Weights of a small transformer language model: 6.45M parameters, 7491 steps.
Each number is 500 + 50 x the weight over its row's rms, rounded and kept within 0 to 999. Layers, rows and columns count from 0. Numbers have three digits each. The size before them is the row's rms in percent of the matrix's.

# layer 13 MLP gate, 512x192, rms 0.215, rows 285-299, columns 0-191
098:522492579541597573476474462589488479531494452563530561416482562463562520491602450621508468447512539462505483415406486467506457449454429460489592396542515555554498494516500471428502461523516477441516433537509505457527519500423491539431484405489488549454454522461473533606540483531487492527560505607491547472594459575458438436521581498473495511457515417581498570424511507455479451517509520492479573414486389539433489467458520435536553525441545610556425480556583508544541462522488497432558463464491462609549567623505515529504466500481614422498483442477514514536439490451444491475
100:472407558469469551535547564560427525431491562503461519462478533504551409445411505405398519498547533569522556441588542469502438563482402426502568468492558471583524471529480443401427497483525445494436493471444459432479429562435564451542529429578559444483478503531600374439533501488525470478512539497491465526505469503463518520497432534567537504483522608448492561521481490467449417510508423585469507574513429478530531573522523458516624469451456480540569497423411531522383507607479535567445422537436523510462479515574587535572492461511536480487475487496514454482434468481526524482
101:472532366459497528563559451534584522447480487445470430487506556397494468489489514501427486505538481397473503481585458429455542461532470461499548538507601458567441513545527546485480578452511504530484478520497463439521493596497500487406410521459557555502486494468510503513512509561517510533459509527400475501434487449498491517616500502497457514472522458518538424529443441508413518554394532462445487436508625419488563569598510490611593435522555459480456457590470468555413463380427456509549545449516541478578437536463471537397467488517560512484460496450567494543533428403451417532
100:507453456405458412541494474550545402581481515558414556455515448483466466408550531493471514484525444494485504527559445561479466523473407447518513425505548429523483455486601495472582568533487523664456550438574492475470522500525526553394517452490558409482506439557377439549483490550498525538499552521545546513490525530554475515600516552483505545539494538541484487447550477538529504554546488545544493680426569502562497447446472496551467508486547481487486516483533554452543453533485479439532446508577459503576551541585557485500474463501563604445601449518403411479473581522485487433
093:521517498360469499544481453522418594480437520584474507467550464450522538528412547475488573477468507511448527416539566533455430466442502477434555498559453476577546455425509472518622554483482493445503469510518566494477438519523507534518417490439473433528441515495448527430481435492451500535432558570500492640546419453503508488488537614483514436480507519533448544452444442517591494562516442511519517529562532540490602391503501533380528542428483491585517573514427469430440485528518484566485538470484444484478531439535432598494601492480484542435542569554495473512472534440354440478
095:509626508507484452491418471448402498493532472521537530427501569595508439408467547463485451483472569521514511558499546547464486563452492498512489433528557564496479492523517556493512430499468476449512474525509577492503482485504443529434521575502531453557573535554476547551598498479465562470499561539567535583457570473455531497554496468489494460483535411513569502564570423474471484463390503426461652559447553454477475549555617528513509505480468474482509502532433598421598563634464634509551481435470483517406550489503471499438535429465509478563481492519430609384486530484526555538
102:575538518469478570516502534553420486625519531488377536564535555551488542477542521505480496536505518501528503540592453546512560521453591569580457551555518443433518550467437476514552519505487557490479491528518532465462596482481469435541501467496460538547462543559471401544475521594483514570415568486435548528640504472535532490488420416497577529515644460600558507545468487427527567491522503529468417509524524492490546514606524434529528434514539529522548571421446478383479441440560427521595509481516483493540477491541487476521573446519505390472424465456584497551429450478580506541
101:484590488510488526491461604543480500444433462543448448520524546505536507573597500613484538457522445549542520498343521380474509483454491507408500504531469449493570558431469514485512604532418422485476535527487511530453551513480574438406519569461413528648530551507545406471526529511494449641571468484559471533569493621489522490511512505541483508502513515530563507452493506494513466464439535535498505468409509605507570591580599515433529462534590525524487554510525482511590509552522456579546537440553523522507517471465493446530463496492497560538508563558535534505493471393489405497
105:478475456495597554456553481518455469492483461377573522454540537470494526459525445550579491504448571540477553620473450520518455437457531471488528519468452444448459487489512448374567549514438569553484500430488473524416577581455514479536517480563446592531511531524503474579556485525496465568629445480548484555499479530551495471523576458524574502512529457493426439447517524511499451502473464604501530552418519502504431474415439524453516431445429546435518456441599574505474481441501613518504628520558440571415536577566507557457505524517555597445548452528582504472556431551513477487
101:546488501460466577517488522589439526467573558560467487442580423542510511500494482477571529566466434529411504554481429439537468468433564448535499454519539519432472465558470471510524413492558602494565574547575483517432515573466507454537517586536517447442474546600522457456419512493537501520500523452456462437533449547495482462491609437480593538503501582476568431514621473489476499476540510509491444435534543529498541549557456450497545515579565572400455483433489511482549505497432485594526469405458491482478514485568545480479517520399488581361441584503386495422505553569426488555
088:547459492521451574484486470445493353454423555475460429539544452419510468475478490520496525521469455543523538450500510425581515418496523481464560514425483491527523474595499502427495520533424499597452502429548474519568557528432435412475515521576488567494493489542505434556404538524424449508520464505586468477557474510358464511521572514535495489518524481484475529508465398525530531593501490486366544523538551479421480543502470530500553444496516415436529451443511535492495520440512472530400428594529526455483613375556488557510483487551467570630492565476495553542492435537435601447
095:484511461517434562500498380509535497470531499491521395595394496652501519509583421453441582489554491536571414416432506597466459544487534557586459561524505554551525515464524521413551481493497610580477561488522487501557484440515491438572581494508418460520551454503479460496565466550482550462491454473572463492511496548595486539533472475448503455488512526469479478441491563498532574593576525457480509502500482551500385436584478478473573471541577473529546570472557583526512534532511564488593562504496485472590535416519580458497507596459565482582545557510544445471523413470466490483
102:516378451499508620560539421508426470507455463504540405596491403446484539565520497430595482530526504491496434489543473455381515529490503491446502424479480447557552503486497504499531581515537530505511455423511525458595461542496506434552523438560496421506429532479516515440531538553618544416540377465432469553482480483541475469440475526585516585514544534554521471474535493456440452479491396471467435580472464650493466460520503432463433533426400521479540540514504542569573474518535534471526483453584496505479570545437460548466562485483537525447422478509424523482517489508568423594
104:464487421513479476503562527485497432481548523469426503415453488441497485446474519457418537484543513529472412471541530544557485577474493467526448499553446487552541584583451451481561514522501496466558475405487508501464450540462463534561459546479534504476403420575504522483464587594460559435558429571551533611546566470483547549538533553506518543591477431605485534612475470460432400506481475519500517543386501470496480530525498442483585397463440499460518522442472523460569421416503471649571566516437493500612498524443455509542432390470546481528471445533431502567470549472461533484
097:538512585625480527454432438555489508471476484460533488424518546535423458433496529453462520525510415485485515519490450485534569528579463423510477509536524460557483513501469392538453400550549455539518525441442484492550559479560493421514490557563456523426541554493547553465574468450585444624571533368563461528539457452587432454424553424466452491456544535551420499525534569545494545509432474570459485513535505524490502419433491387456458471391464545476537534523441474505366398536511521475461506514485546486428495457450522477504480511608504587525492456544480478515448567423507481586